Each number is 500 + 40 x the weight over its row's rms, rounded and kept within 0 to 999. Layers, rows and columns count from 0. Numbers have three digits each. The size before them is the row's rms in percent of the matrix's.

# o: layer 7 attention output (transposed), 384x384, rms 0.0321, rows 55-63, columns 288-383
# v: layer 7 attention value, 384x384, rms 0.03, rows 56-63, columns 288-383
# q: layer 7 attention query, 384x384, rms 0.0344, rows 64-124, columns 288-383
# k: layer 7 attention key, 384x384, rms 0.032, rows 64-123, columns 288-383
o55 102:435498530529482539517464518460531478558466417472559585522492520487467529451478512530564516549559501479491484499565503444511487479448568549464461566486498543468521453534547463564487438465515454451493484512477475496534574509534536412555492510508518561481526476532516482553560410452497472539
v56 106:528532473498503542521524551477426524490502530459498496546523512507563540543505485466479473498576506537505444525446423463536492497544456526508463408513492474418490514545554502589511401491522485504501484470519471539500436437559446552522564466535474435381513487523517519454555500407611487558
o56 106:562504516494508542499568538425458547480525529485473486511526512470498492561490506438476473488582530461477447540437455406494497506472486493518435472473502485495531517517533519543468446513556534506484456436462506544456425498573494601540536387488538494404521478469539503428485463419531502615
v57 109:456487592435520569473478489497440461500487446428545513445499449498494457510430497541479554433547551468550426503505471459488474476532538501422541555610500454549448509487426504467561501449440529426487512569485432552522567566534533553543482493513495510409495468539561429539567421515552455482
o57 107:496504545489479525429547513541445488539528447478533515485516421479543403506512536501528510490553447533613426517436468496439501458491529468438572551531500478498453568539478522520557487533495484428508484522478498539488572540500505523593451523529526482431507422494489432534520443523447478490
v58 108:464509442527534458464520471486580435476546480522533597495474521555517496492538504489511537570471494438438508569524504494471552553520642528498479513506523472475471443523478489523466637516549517486518563481475547525514500451429460517540573529506488492473506485459451541495498468499454481447
o58 108:471531410571471499554502491497528435559512444500544541474436511488497514497544510471575488572526487449443573549495504481400529507507600525520482542544523465393501416493507505544483666468544534491533565451520535517497485490443542450496511532468506477457498488462444563471506516494511502450
v59 105:464404559548556473502487594480491550517531510541451505549444392480488525537505475465486549510571535427532453540530534479423478509507496484491507563479435460506475477437450508553493528560495441442429474462530492420441478482440536503443504482544511475532426481447426476469496494489479564508
o59 105:425382563510511498483510571491487529510504516499476495521431477471495489509510456495479540485577484425509522531537570548442533484508507515572481546484497475491475521419451497493463564556479434444468500464482501442488463482493539533460529445504537480525514499461422531536470482470463518523
v60 106:516496487484556518519436529521516509523537558484481539517539503564425532485508597490534527477518401550487475529478491474532448437498473416483467590496507474511425508521403450518491484533448474491444426522537440496438459477513540445480460532449449477448551494472412456518510501516518434511
o60 107:558482517456512549461416480534525492456548561435500522471554433509429540478573536479549577465524450595480485520484486522492515433487476466522442570466464453517414462438417495488495477481459501478451418548558451498467452554485531477478504520494475485416542490519373441531561516514485474495
v61 112:456441616529442496492458592550451538501526516546556466525496503564528507529568435524440561519498513544470506488528504450383459497556445504552486450480451511492494477527508470382530562494595528527502523492500522523480469512575503537558530519552504522534547476499494495592470477392464584525
o61 111:460484541487432449474454595558432538507485480543523414519537459556514506509525451500497559507503522529456485522559528422420451492572407585537479491494450517500524492578509429485528587483563492521527545500493524534521478513567491555530496469514526510516511459544481484560518477451490552500
v62 104:524478475492530526541497443433486497426426556598517474464460518460481523554498527513489467559460493478506490442543455544516455516449515526467552531439526544512455472493480486548440500565502513588469407507523519487467518492503493521477454541519530543495554452529538480541469429471504509484
o62 104:559453502453453454540502409438499476449482548543545488458490543499500476544539542553475477539518420527500444499499422540450482532467590432585536523427519522510463462474473512520500491545503477564509467442536541553455548413497492507409480486518503586491508522476553445526458448470490536525
v63 103:542543477476558409535473539469516484430475545526524480495485566463496462516460501493554499529477469503513488533542502549439585564502439477537541519485507474468439511461444464503527576538494442558474528448493473523497511562488445513468432473519525535522476515545561522435540472444452475512
o63 108:545509486456503471514507525450533525428503505499573460464506592473459520521475512495579471506517455491499447546551525539418492565543519449563525542513487482453427513475512449487473520544473446531476537473533501512458519524515455536483504450512546506492499522575537528432487465467415523506
q64 129:493477508508490459509493560477443583510586506554525454439516493455468602501456485482579514501511506531445561487499525398505538505476484478507488502466456461521484481503453525532465479482431562496450480477417543525433411449468523563514466529503541568573483490509539448535501506493435490476
k64 132:499529522513458473418483473581519462497492525543474490519504545452541475548486491485470476445562538516528512514523478489476501485439527524512531454489494465477496547501515445459530505489537490489489542522478530518549535493520432491487470482536552421571549485459517556443468531507583508500
q65 188:538492468473517427468531496516497484427520521525536545469568480467467521518550502452484527542519516471430511493485521481399490545531516484464507524511486569536481455499459467502453463494457499580469416496493505596506460511491442494467461486461489440537498478483481559458515520507529487478
k65 100:532486534493526409475468508488615548583505568477487489543530503512475430456553515467427454509451505463442467518467506494593519488492499480501426503475510486510560502527534467489507565418493543566471516461592515507465494418474497533446454456514469552465431459429410449442483462556493483416
q66 171:498460569535468531527471508529534564590543595531479473507447486533463463494557464555479497467530488460553516517525468519513525468453554461515485496462495490508464506546543535538515496545478526503524531545457463443480542518526490488539512576532528515465531481494562404535463494509479555511
k66 147:566516448472454488539431490517510469511478430539528486450459464512556464523494459523433514444499484512457505501487526550499490442495520521502529500516478469554516492514446495501489464521435482502462496465498463493471400529437483505548560595477457464420482500461522503463501438563520527461
q67 121:530403593529474490431433469545562470451465500436454492508540585468529480467516508505488452485473514585564466555452494545482528503472444502490499437514494539474499499451437567512491566430500443537525496454488495607586551539504492485488487457515498499495502448521419518525533552493484466479
k67 138:419531497524520400503544481408527467465482527527442462489474519543428491512514490410485550474464475508546450495510515543504507507553511510562483508473505506429525503465502540523546501452462459441507467514465477498500502455530507423553473502544495383568561498520553565435478498444536523537
q68 130:550569453513555472487524491534423562488546508539466534521414438521470523515481478466391492493487501503482541423464526478484500489502594488483503544477453485514493511529528475509522402524465508497498554575476458473469473493484511504412409542449461512510547513517544630510491485524516495495
k68 120:477484468491462499517470513529451454556497571490522517535527482451485551509540478480451552462494536484441585480486490517486523501493529483488491493501526557459451561522497497486433517529537520486517470512519458463472385526493542478466490532458529567384455447571583515549471493471439557498
q69 128:430420569471461451517514526456558427494436465457479510416552546512472472541563544534608465505556528427548453564505486521494430525523470505498529468516481528480541544510508494507486550505547441479526442463555489488536496516488472478567540446528530481468485469455473415495545512467526494526
k69 121:519532467536512479488490480506547491495490427550500438499475483514435555463482552511542475502501485559542421484554435541480495461594449464512523514544465435505494548488446572504541433458481534536472553461494524426480517457550512482513486514557484461534536490522606497540500467518469415466
q70 131:484458506474490423543515504484574460448408468536498555502494538464459451514446454469563523507521543485557469513495530550513417471564451510453561458449486532493540534528536491501523539424500429533491433498529528453488545494522514457589475408536556467501544494435519508573512501507495486555
k70 113:501428478494435511581579604504528548553489410592523500488430529557490508492489507500515443463505553546511530493492529507533463419484490514507484549553502544418503486517536522456500509491457481486511541511526481509525459481534530539456551487536499464533504474513517446462489383488498497469
q71 103:497503508459528563566509440480440480431469439482523412533378451514585452464569508377458547441442516575523497483527510503493579542474531453532576507572582536540561522469499479570541539501488436487445500494432466562501551493491529556546481449494427513496562506470497536495506533477487531456
k71 092:523479475487550471409443517470416513483444510460467469548522510506510530548447518417418569490452492485491510500516499477512536571496513490500478489496507468510521518489469511506448494510577417511491499490484485529505449469527489510503532550463519479455442504580422541531499605440493489539
q72 121:487489461546521436434421460501521524545505533513448598512591520436495496510546441533472483499498481413512466481441522480499542514566509470488449464445477528497547487502446501544486499479467499508556520542484538506585447451414521460485495552509548535567499509507548494432511577537583449481
k72 103:563548533467468486558409460504526513457505439434457502449465474493482469503501541410542453490494522479555499508500514525485491396537526521447434503499550567547547554509541525491510424430474512501437544510545531538522506477549470510506535555476479535505506452454496473552500472537486554522
q73 129:457534525452427497558493585549479511569503512512534568495509524479492463547498469581521483497458532492552514492484542468475448446538502481515547456474579473421466519479554549534570451455517448510566531518532480495506544461503539436473365507546499495505448540479545484509488490505530505516
k73 099:518485510513508519538530513540512499517522482530500523460466487491493488468505544518537494424512512487550497527461510516485484465542481537546499536458519547495526530517570511465492503558518495523510512507529515467497538506528494498469514478529555478487526439492504457491470485499478564529
q74 104:540476548484500443515546576449436556504552495414521414445560519535488575499553490523438481476511563461507561589477482495475526480504473507533497493523527526477498482555483442510495489542490472426506533502426484553530469497514502516474541544469505508476465452537458436516501514480461442465
k74 104:491524513448550424449513433476511413434551477468522390489482459488482459527527482462486517406469470472480533496486474507468522581541569505464491494466441505458489487451448525524470536534497573479546480431490518478492437493486570475541495571480474515470552471503536510533521576469488455540
q75 100:480564553548486448578500456535540480532514520452487560512468522498608506516580513462451505416503510495495481473558517564547477489516502486536530454526495457484481524517538479479475468535528499452526455521536480454557495579408415497499536453436540429511615464509561603473460470517439517525
k75 099:435504577555543532434468452516410525538431543453476535526411452454504516505551493524503556466572431537537418535510551513405499437530512502551509501541552473448451473504481501451485531528553451513504586548486447529436499505513484491532475467486522444485426459558500460528486493524522467541
q76 098:477475464495504493545471429422480446451437424446499550548504484509490505530506433582516519504532505414552568501533533484470482525555493429518490529565451483526534530423471492620513535460488504480512493457480534548557557481472448448509537521555441510527491530513484512481499535545570509517
k76 101:507427488515515539466436504426507428484500511492436509542574452503565516467480456548552559504564434480471503451497431539533487481575543527527541482443523469519507503522467442531528532457530516430469555525442467495459428484448495441503550546573508529534409522556453466509486513573502502521
q77 100:553551546559479509441438469503522476521514511557527419424536465525494438468620461436448495510521471448472475402498571497526473530490453497503423545481512484435511498557525531563443509532420496502463477567452460521543489552415501477538600555498549499471470531484494513459490534503469564474
k77 104:474513515536489478456476480481522476500491561526489521509464501518487512600486563480464519472438493481474537533488429529431621462513589469527533438493470435467559495467492502517496455603509530465501541533486505571441527499459515513533499441456494494543551532506439463506492525517532541495
q78 091:479476493510480554564565561458465499525517466576445504483518457460510531526486592468530483484510524466424533496531437464536482518417545481501557560566518508470497524506512508510562543511551491434467441508501513480554576483511461513527503468454505535452532562478494466509499519511499470480
k78 091:496502465509494516517594467428488453481543500468559507553441534440527480451463522518562478495506439446454502510424561425480465521530440431559553565487471517483453462548527527479449526526514531546516517471542479406449494534503583528443526487500549578519466502485530529550463456539512503551
q79 088:449490487507579542536490489565532492596449540554572540541484556498526513508506489438526488515501538496520386469411532493472477580549499445534526541435501481557470467508525444416531466451500517521501479449449500462521515488401514457585424559568492470572511450436520492479473511526544491535
k79 096:558474514536491510456503506506537529473447510519499505432525534494567433544461501499501442523516541474537413525413517543529459503535495523487502532524479590514457501551529467463477483565539491492474467540528502468531479509453516490448564493506487497504583482471454507550441520547457515443
q80 088:548547534525548464528418526451477462510458539479486521520520467518509535506453502494438560565574539528424558525495475490507424473534540495478530493500501436534515479547507497499509462520436502513532500502517515516479509468463463487456513559556443517514452519459506541488442527570474528521
k80 098:533468548441530589512494512551502443472461476512488505506534539567487539501529484450512483502503524526487428480616571520502455551633538476494504572541508522562497508520504447578544501418503505419475470524503494494456486531570439457522501533540446472473451552494462517459507478514523473470
q81 090:508528458504526537455571490475513529365483492420495442423495523523506463437469478551562543444529412532490524406550535521555487459511487489504512497540523484542574525482584517438449544479426503498480502505524498489460493498455495534439512438493570511425531568542476525479528483463468466521
k81 098:526554501463513542467526513511526520480395470527503486507445421517466445400555526498501507492444522523529509529552556496569482488507465543477498588553486423434530446546464442478480536528451502539544542515446424469467444498462499569500557553581523575545516505525469526438488473506510508458
q82 092:545465514528457569498529487544495437518431487499581448434537519468535556489484495590502529494526544509508472540402503491514587476521484525519547453531500497468513498511510531459466436472476455445522485481503520524476545429484486486453383467508482476518538513535510608458514435511463505523
k82 109:528508514511495522522519536493488499391464477555471496539464494477517539457490451491506507555536581452444493490514505420497478542505459486453525540454475487467436499523520489469520522516442523546489520524513487511511542457528523538490548504591545473455438567527533511536408564436430486458
q83 109:501476499486476437497604477492516474494477506540484489466513488493465463479581504442515444474530477473482491553483465491550485446524520430533518521490489474513535509535528503508510542526521480474448447545482543503526469459474459504559524470528506436523483525508493443531531507500499545480
k83 109:519463523461527461510564487509460549512518504535498451571481421502514550541482539474552523450458510565509528473410503593514569518480490485533546447485452445508513523355434544451484461521570484453566503506537527483549488462536519499560426547466487517558560456572537539488505591521463521542
q84 098:479477501525573514569459502511538539473510455489450446542472517528538453500526472479551513475511491469568477457530515490462531505479544547522514470483520511445513574529456445520558503443550478494483542502507439518555532511465507513480546513413513520474476506480478481496504464423545548495
k84 099:465482432488419474440429458508487494546445473467454486536472549519455519506475452513476509553523452399492489548456511488507421528543452437504437482525588463562444506474501502495450427522536509544448507523513505537441441504519530531451526491599443491518509494466489528517424471537515501563
q85 095:478501526490504490463544563500436513523593456542400547562491473546469510480416578497535458599533456484494472548476513463506526577538475507479512452502469514479461548499519537412527539499517576540445457481494495490534527506517525570432508534506549484519473447532578456517536504507474491508
k85 099:433497482506418484546468456504510452427545528499504450454558519510511442477546480535531531518497522442510527543502504507553479494475533489533486463511469589534522551429491528523447471541419444495476418497617493452573547394486533506519510469545488482553500533424529485509463569545518497545
q86 094:545422429446516520488548511515438496471484466461490553483543491454525546493416507459498469525520547505450438444500549537554432464487503468465515502497524542491514548498481520499509572511522472497511482536457499420503481523565464469465477454528474416477553458565495501546456482422578448514
k86 102:523498494500417456559560540558544514484524438502482477584464490530510478468499521445542514496448437527513509594470538592491500492544508493497530514499517557523517483436526517399457490440627517491603489493494479531507506479504521544520501439560521537473517495510459481441542448505503530508
q87 092:543530462505436460428501473457546413528530526497501446484511507510460545535587546554554484542500463529532472515501455464481536500511502530549438496538483475520540435480511465546469528473440490475511571590515496462469495463475511506525528560514459461519416528500524491447460552522449472491
k87 109:510463493451501551451523487451494483491469513464535477425483457458510534463453546482495527523487541471497539460558465416511387569521520583494449471595509452506478529469422531530538520529478489497442514505500533413480497525479516489462496550498447587515534502491475435478491596504555528493
q88 137:510528499533441513548513498510487568487481560497568460468496460454551442565512544482453489460520500512568520447447532463458547443479652514499541575439506486474427541503477500538458478453486481463484500566481463498529431561437449488508500536478506481472581475465622525525436505549545587480
k88 120:503413535496523449532511560532557575521510511542519536492494525493473521472543533479479429518472560564460420571533511479588530512456466503525445489491528503561557482506563495492496581450446555504499509445550520510489522447558487569478510477524504463486473484441398439446490444548451493442
q89 129:498512547469460490543523494530457540561536450483474478490529469530460459568545533546502469479519554500513480460440455500464511551547575464502568558502506526457478532474435485510461552446475483466490443562520517527504509550457387482543523459471478470507543510456552518469498412497553573539
k89 134:588521488462464590548480519492493516524475449514545459479487505528488483392452463528521465551468506524472525484538558468548488468443515480448521524558541504497432434516473497537539498532457500534514514418491490465502463517457509532433511553488449592465479550494466413537523488551494515481
q90 139:464417532474451529524510438533534469553498440436449492467563559551499472474517546532525469502474466500520453537496483534535460505503454511485500440518509509464501500431448522498492587475559477553529440438586561553560574497513492500559517417554530496484482476528479442492539519500518542504
k90 109:504555476499466521548566546555455531466490510536511451482499511482549522497522510539503480515542503534507523468561467486479512503512481490529532505520534480473506506473476497510546455513498473501530428550471475440505537508532471484579587527506498527475565543526521514470527501519500546501
q91 117:507538497502527603494430521470479557416493496461558492591471464469566516482462529482498498508464514567510480431486507490528530467471493498465480498450471502512497477472463513496508520457455527459525568505484537523508452471528528538475440556479460545463464541499461526527526530493493482476
k91 119:477534489464548421464536449446598475493487469441464516453499533558443464519499469444490528477487514489479478503502469527523487526507482495439453476442483487477459454480476496544495481474478570503517518411598495498449458426495551466507527478542507564532478523435535519454516497518518463503
q92 114:468447570524475424452517533509565504542490563495484545450549511498420461513519448506544486538493496435535449538479535502505429516543547508491493476446508515498488519506476471529455476513508448521542446528537448520524508502500473462526501465544590483483476515512504452492495489470538479595
k92 116:477501490556466529569488497578517468515449494505521528555519535533539504429498512514524447512500515488499465496453449433491462467554591506493497538508586546507516537481520496489476564498567476559434490568517502472531595473564385476474519513466541423446519550528482539454470478476462517487
q93 108:541455523495541562578504442511529555455544493492503419565444502557498541522521544431483484473528475577465465498555424527558553503428466493494488551567459503515485505503531481471483562524444501423431572454462495492486480497527502561478550487489477531520526434517491496486549523462479522409
k93 102:489481526481519463444489485438529511496557536479536473478497469521482510546533478474472563523485450511453469488504456606514583529462444500525499478496417436466544501489474594511498454449484547439496499437472505515414424474487592525553471509510435504549525463496518495525507602481509508537
q94 123:520484575597545443475481507518531465499454538451516403425507499494511533544536522484524474492489558528485488540453517511483473501490499575488537466507460511478474499543492475511450518468429513475470510503501490457537500504456455464575530504455487423490488429456452554493531420508541487529
k94 113:497537476486531523423548497500548536457465444474457526489499492474536505482506478478498512430518534591495438530469518524473533476464511497510515441451505469441489494526489522501509426441462493433510529528477547512423448535525541525565520514559446497521495421524549485523495539533463469515
q95 133:422518530504474540516595533517448494567501496544473520538382464535513521467471520501505519518453498564507486474496506468538511458471507417503513470482516469523452549479519551507577442493566519474477558459539520484468554436453585437445499487501488548537536493511495519509503448497491489495
k95 122:471485529509418545600445535576443512452480454536509464479450481554521508458515518479472483491526513561476516458502503477524444525488501468465543545523546563449459525553525492524489495511471508534461483507539374475491581545489491546522534530546523528472522511500490484481428447470501534538
q96 100:498408477452415467479479489467521490511526501483556581532593560547508482461577544485422469498564507458467528548512463552438575521564487545495532468551481474568539476498472474533487474487560468491482528492494548571513540495535537552560498577494492536537515484501424450585477534524445483494
k96 114:515523485515511371501481448411518467466544500447505462441558521512563549495465465463462513527492523426506544432488478483500516580515469473467434426488458511534559497464502494514515507546419500467471493429505503511554445481509558453565450471438460477500439500507490557498526569484448458542
q97 115:511504500477515461472422461431525491484489521455477486534581504468549501520524466509460510533527496461429427518480503540473514532521502516498488484518430489520558453576496422437448547435442519498503502514501482526493430445440506513436515507436481451525461506440484514440496492521479463515
k97 140:553474525515585476458491466463519495468494518485505582530555499480512501477565502450489469516496468406462429588531506576456517540496493488519471539516508462562528488537503451514482483435478505482461509465454487516503433506495494491487499621478489475520483502501478493535544500527501465469
q98 102:482583458540573604461471537442485461587546575614522456486470487502439443493447463593480510471494554531502598436504552511460469493475529527454548522477515536459491509477502497461501466475505546423527626534436471454508473503480563506530507540493514543495505502462518440526518477554459488453
k98 112:510513444497435539461419486484436484492460463482573450523512498543584513508623490548426542461565530475521510532591488440522431505476460542522504478482478496499468533468462471458515580503452468478417474581509539547511508498557526535519514487539486545453544546466507492507441480492490562527
q99 105:443543545501541464601524545514529514495437488460485482506533458486543567526491522537498545524465506483444556487492537509520521476493477485483594476454507486576516436525493507512582505494523520516561543483479509447447539492499464443467461502528493486487500440520544522537482470456535453509
k99 103:475472589498470542464500561527526494459481495470521521446529459540491467414421522606508539526551523519541509527542502505520484524461497503507489533441550554525469478594518560408451542431522475508567539579473518494512528493582526478456489455510498536429470507507463424474509559505548453491
q100 102:509541550520481465349495451470540500579512501498438487489544473587541481543535475537465484515471524477497493528513491514493552551533462496514502397503544452517578551466442458579413461520544491486435545490448452463482443503501490522565489546476528518526484506538517480520538527502516470530
k100 101:532516505495587506452488476499540524512509463444469547497530506549559531528563483424445487488543574529511533559468573539523554512565511426503434423533530491537537515431517481437496537447483516431462580536522539544504454493527511470491477547485561461525514462491544498539513538535487499494
q101 107:479515554431480445594484499489516567550524485454492538482507525535443533452513441478506488523539441516510484514465445462510471491505504501518525486528523463517494486528533481414500500521497431517471512454540476445487562496524493487492552555570482534501543515558510504548472486466439515497
k101 102:487441525479441560550527455473403462503525524520578490433516501463499474489507456579507483549483489521499502546456466476481510520532449539597487438509537500519499498516474525524509490585514473459465480456548479508516516466410508480604528446535522428516525443483490511493555556516592512573
q102 098:490493573490543475565503434513498464529527564459510564498529519473421514493494465489548520450512485513486499534483487489464488512511485605538475500512547446531472439460496458517542493515457448496546533496529542476463438530512509534476537530455434472514491542524469479457494529537451517556
k102 100:512492431511538534423546502497547476492495387527487514475552503559524489498563510531529535501528489496548519532523447549457543501552433578500453433540507504469596444459488487424504450526479506482462512489493476480509495481550442520524503528555506475531379554556490521509505544549496437455
q103 094:569546505456535498464436509525567511520505466464517482474580508545512501560498493522476512525491541514456487489586547570562536486530556594511533524520552542492554499480487462495457518426464503506504484548486468448516543433517460476576479532415490520535496535468522434512458558515493507471
k103 103:608454561528475470433430516421476523559542509501521490599570535536458471486479507484541565475445463450532446578588468510493570497476516515537478493498549462455522566432473608522429583425489473459418496477497547554556476476575529458483509569452465496391481530477567468454503533492535434563
q104 091:565570508552444470537435511436536483609514498483481496505526492521535491473524462496513483430580545506467454485538451508516542478537523584545451518464502446492572575505577451445478471502481500546480527543533521455516578546536516475534549484491552535508519472479493529468481491533467573531
k104 098:460494574545425509498515505462448464533544559491515503541425496445463511532529501565541529568464446497531512555549512456438567462560466465470548464509465528447510508433464559527528473510463461463481565470424491525541527451445509516506503540535475511519567426471496488515495513498542424540
q105 097:479476532448478426509462505494493477555481514464451547475465523448462509445580521540600487504549522608473522532479454529446560459533541601511479451501543471573511573505473505493453524535477449564540502430503516481541534467498447504506463545484503517558495481487435480519487485491400528519
k105 094:493461556487537515504529450582514552523479428475523499512472535470485520535483503463493519527515502532568460565424483430505469481491566483584493493452539434525479499522530405543476483480408479460523475482529460491541541451483514473534527467512450503563499498493470477479482572472580437591
q106 098:459407515480465464463513575509462537552513557492542464562464495516499489502439462501488507437386543515514518535461535488548565559531527464563525467547505527519464542489454535537511541471497474467462518482460562535502484470432503459495434536531485434491505556492568538538533455485562454502
k106 103:562488473496476449540550528490486525545504408551458476475452518482545448457488460472539479495532551515520560497536523507471461523448527537550527495475575595498508579515455437496502445465450491583452532474522465516525556451492500449495495524499519486474596491455438548544540469487537514486
q107 090:506490448483447422514572487558487547480503495552479489546492454416505529474488453479532464463524443548445446458435515471464537511491546491577506514539496454543494484526466413530504505566475486593467472475595448478513488521461530451433441513416444564522470513445493509566492452449586516490
k107 102:543512470479485488559414510460487581506485475537543486513443492511430530472468546477563476565504525572506579483531545480484531528468431442500488511463508550543485618454474470473512520458506426531496505490484532500578490483486496481480512504540500516544516440566504501551549479555445461506
q108 091:438459570445593515538546481512449500529514490561462548504459470475493579511491519520515469527501523524484541517476552449404490510474547512509514499476534558505470488502443509471573414492530489425521480494480517446464516543428584465595490462473448459500497472401497515541433436554487452509
k108 109:528496476480482477476413489531545549450475481427467537513510503521588511481554536507468442572459476494525573489501393481509526465418545529487531519420533495546541518567557408460479482507453446602498475532543442531573457487537483510554532464487519495523456526558429511451482494496451503523
q109 096:492489451453500516361506479445515421471488445481457466449498485504480437461528441580522511500452477508551524586518558515443590522557534502506435504537514515496489558428512511525460617493491511427461523538450457574493423416520515482536536509428482519439494554494490471458581518493494455500
k109 100:536491481558501488493486462414529511498486505482423507536499506427468534458447450491521474500479514478514480567506452491486522499509547594493483458519504487469547523444395468506567508569454493463487485422485548481538471531490490495477447573467453466514457567514541510430529498472501584467
q110 101:479476479472487512575522498484492441522473524479514430586455479509490518518536509520597493449487559475502476513528480502518584485505474535529512496545512465526465568502545484511460472436521502514448465473512453484485490550483534465550462485466475511499460556517443454420546507493480550535
k110 096:540547510478522440475477554425561556500463485544500528555493523488483520493509433506583584526514458536516429515504483470497513465483480569496543438493462449478477496478505531458618462481492541480503537531418497540488420516453575431463547508526453470540527545606569530510447510458515524561
q111 109:570514404519439453413536487448575458564471510427438516527536553505550488512546454580533472445557564508472488517496495552471505520532488550522484433508503467563577571526551469496494569455521462510527489495499469473476519526499520492509432531525445486505452531485546569453572503526525540560
k111 102:516531441571514562471474519497539458522470545523524492583480499494554532528467443463527531539545437459524468555544538465527470456550484531536506524518488455503462584376438548440548496495510474447570422555476522443518491499435613445517504519472469478552526519508534483520527585491459457510
q112 094:436484487489537467512480554586502489459526506540550574548538510543494507566511534515466483546496477564507467499557496521464513574479507522451469534503527534605531487515502528467445520569416515624483484451507477470509422461567506523469469498469543490507549485505514494463484474473462436479
k112 098:496552571495498510579505529561493557538516520497523477459478497528452450449483481485478499482497515485512442502499453510584521451472556549458480566530523546508512452582579521477434473579538473481472596447550433516554585469548447425438499521444458476535511403471493535471491437545515505507
q113 096:498548484495494564493551489561501549493468536596482474490512493479482465512488523420464508480507507494496459461397524493487443495531490565496453632562532429505498526563557497438589509534488501448574466429499444484530493553442480470514444430509490455583483518515489510527536505518502539477
k113 098:511442476531470542591453530477488452530492505500572513528449531508530456555466576502488440443524598482526520566470465500474489482470591484510500519479489462453500523467545538429477463483546535422543438505511535513488469491537518539431512439495518498518527520547519547522517450471456538499
q114 102:531470529549524465501478492505487498500519466519485495495497488476482472504562445493512510545518501505511516501481523507476589553469443562505504457584526485530501551499556556599496474389533449424440370495497499541571518504450500541509506494522455465508427570498563461434529557458482530538
k114 099:554511455497543496473522571515545538460553523521453555525570464573460555441522481511496508438465535480484453464459483552574564511523557524503488462543508435541534475444549418432464504495531556540490444472515422488537462462485554440473557564504575493524477490532517576524489417533488512590
q115 089:484511549573508519484486541377473489544520559492454450467444501484471467523484457494503498506527464474441536493467455516541507530479520478525492491480502539519499582459478503496529371557442468481490508464504518377553455507535467479499558568454533564519467507539531436512538515544507527480
k115 095:466497498477520518548526581482553469505522491512507490465574542614508523523536499552512431447480499461499544506469447527516556489495524446532486506544534486539519513449487537444459500509468464481569476469483558544491508398522575518557443489456506517470568548458489558445461574418463436517
q116 100:490533484547493457435498551515524451559500480537489496489467460536438417389478534517478510485503460505444507570592502471567511530520517538553475440504520481544476558540509534559416467536494535493467508533531509469525466475480517473426572466476550538473474499506503465487527550515500483489
k116 103:453500520492516395473575518470472499528536570519467449481561503530413514494495481446499543505468538463486534485466465443476538529459455480525527427463481483525527492498488546556522465534427502506541474411425484452487602474470461486593490542532472476554531492399501483444573516464473495525
q117 092:489486433555496467542529553490510471532526428463501488551519458418499467448464460418518495499471410455488534633508471537472497489505540456473467500504451502510553563475514550509490506469554465483483497498483489485566499479558434523463557501405534511429509508550449538554500487455489511490
k117 106:521499541533439535468556459455498577523526516538496500571483557519469465476474494512539555523521442566490482535474471494464564526490470476519461497541471513496465459381436608524560442563568508509594543478513573479528476478506525489478476548511545452495520511504501533463552519483575473530
q118 092:460459441468439481516473511597474534495419498470481509502440512528547473482445543519482537529473516526556513527424564527542509484501475480469547503509470509586538451582483537502538564460499506601485483512480482530475464473457532490482513521537521423480516450504481525491505548506551516466
k118 098:574475494510426508500455423489511499506441476484564488451455515486539444485510463460458510512471525466513552477555547458511422433515476497462549507499502528481469517606528461490572419475526468513507499505482503476459529545443486469547497472508510498538544502394523458539558509535541530418
q119 096:498506513536537450540433540480418454412460588507546484460512458469549464499505510413493524477467531435512488467487509529528551477482487394464482448495501518438493511557551553470569532526502433487531445471488450535496596536439446495432561552562486527471517504483517581565484468567549594477
k119 096:514481491501442548516496534513484430540579527470504517518482542576503489480400558536413534488560527563518501502617490603478478466441467460538520444487540466494506524451545533499542441455510528473467571511518470477448546429495499441561538490499556513497524468518540422586444428471574544535
q120 096:532479482558523502436531405475523485484599499527450534503498517447488510507464494434505497551545481463555473476469438500500459458513557477514466562411511572482534523383481455511567468554508512475466495520473441526505469535526453461562498425491516535476492484565561449532498553476523519508
k120 098:445451516450449480568510450500530459450510538487501453487499513492507598578429466538489470482510460509500544465519489518440492495497560452542458537548497457436520493416407528484519487492522423425491502532529504505601527472555481503542528460509523511425520504507478545499495503494467437512
q121 092:512464456522450447511436539522486472519512493519499535572462611519504478566498474482446470442490406465539509519441501505554462529469550400439582545497397454540498574466464493483525456560485455423542455447440451519510469567526492513547580497528556564481523492492486493456534468439482561449
k121 095:481487502502461539467530503517493549459484580490518489441567479454450517487460560487466460498438446485486497524495475523508504508449420479493492482512529486500505523455543533465470456489451464566422539566517504406532469506508522518489541497481517467524555488492523540488493441500566520509
q122 103:499477491514464454550431466440510534516517586427563535560500515496520511492556467550569478470412499540521406380494486440486547432509560471515470515438571465492557427513452492420491452417472504528552549519516501473501495524510457434443443481493444462481493463442470509438428531571544548502
k122 100:511482480477468559555495421558566536525500453451490459543464518477554479496529491528467469478471466451512381530513550460479468526509550521534473509482562523490511507572484503532493526443546498574469492574486456471471477544496504453494503493449468566434528470476466563571505484530482435471
q123 101:487490538486493496530489528465523478577480589523523510492479497447418436502466514531501521525455489534498450526466534474475459509531483479472563501529505486498470486501482521473548492578500539404487524485480460473495519516507483455425586507546526524489530539457508489559471500511517503474
k123 098:497495464516466522484537465495510494502559534542520527449585506506475501457524463536442491479485496464576487513448472503506430556490479432462478438426496513514507435457536451507441527541450580557485430486479464484468542434503500474481537476517508517488491498407520494542517426475420555465
q124 096:468547565496481510524483494552510491537506511506449511449505447521519528583571462500568550559560506452451436503481497502490479490546504536478478468503424475476460460487560482514463469512469535565576505502453422444458550520499517490516571601523446431565421467507523531446469454524437473503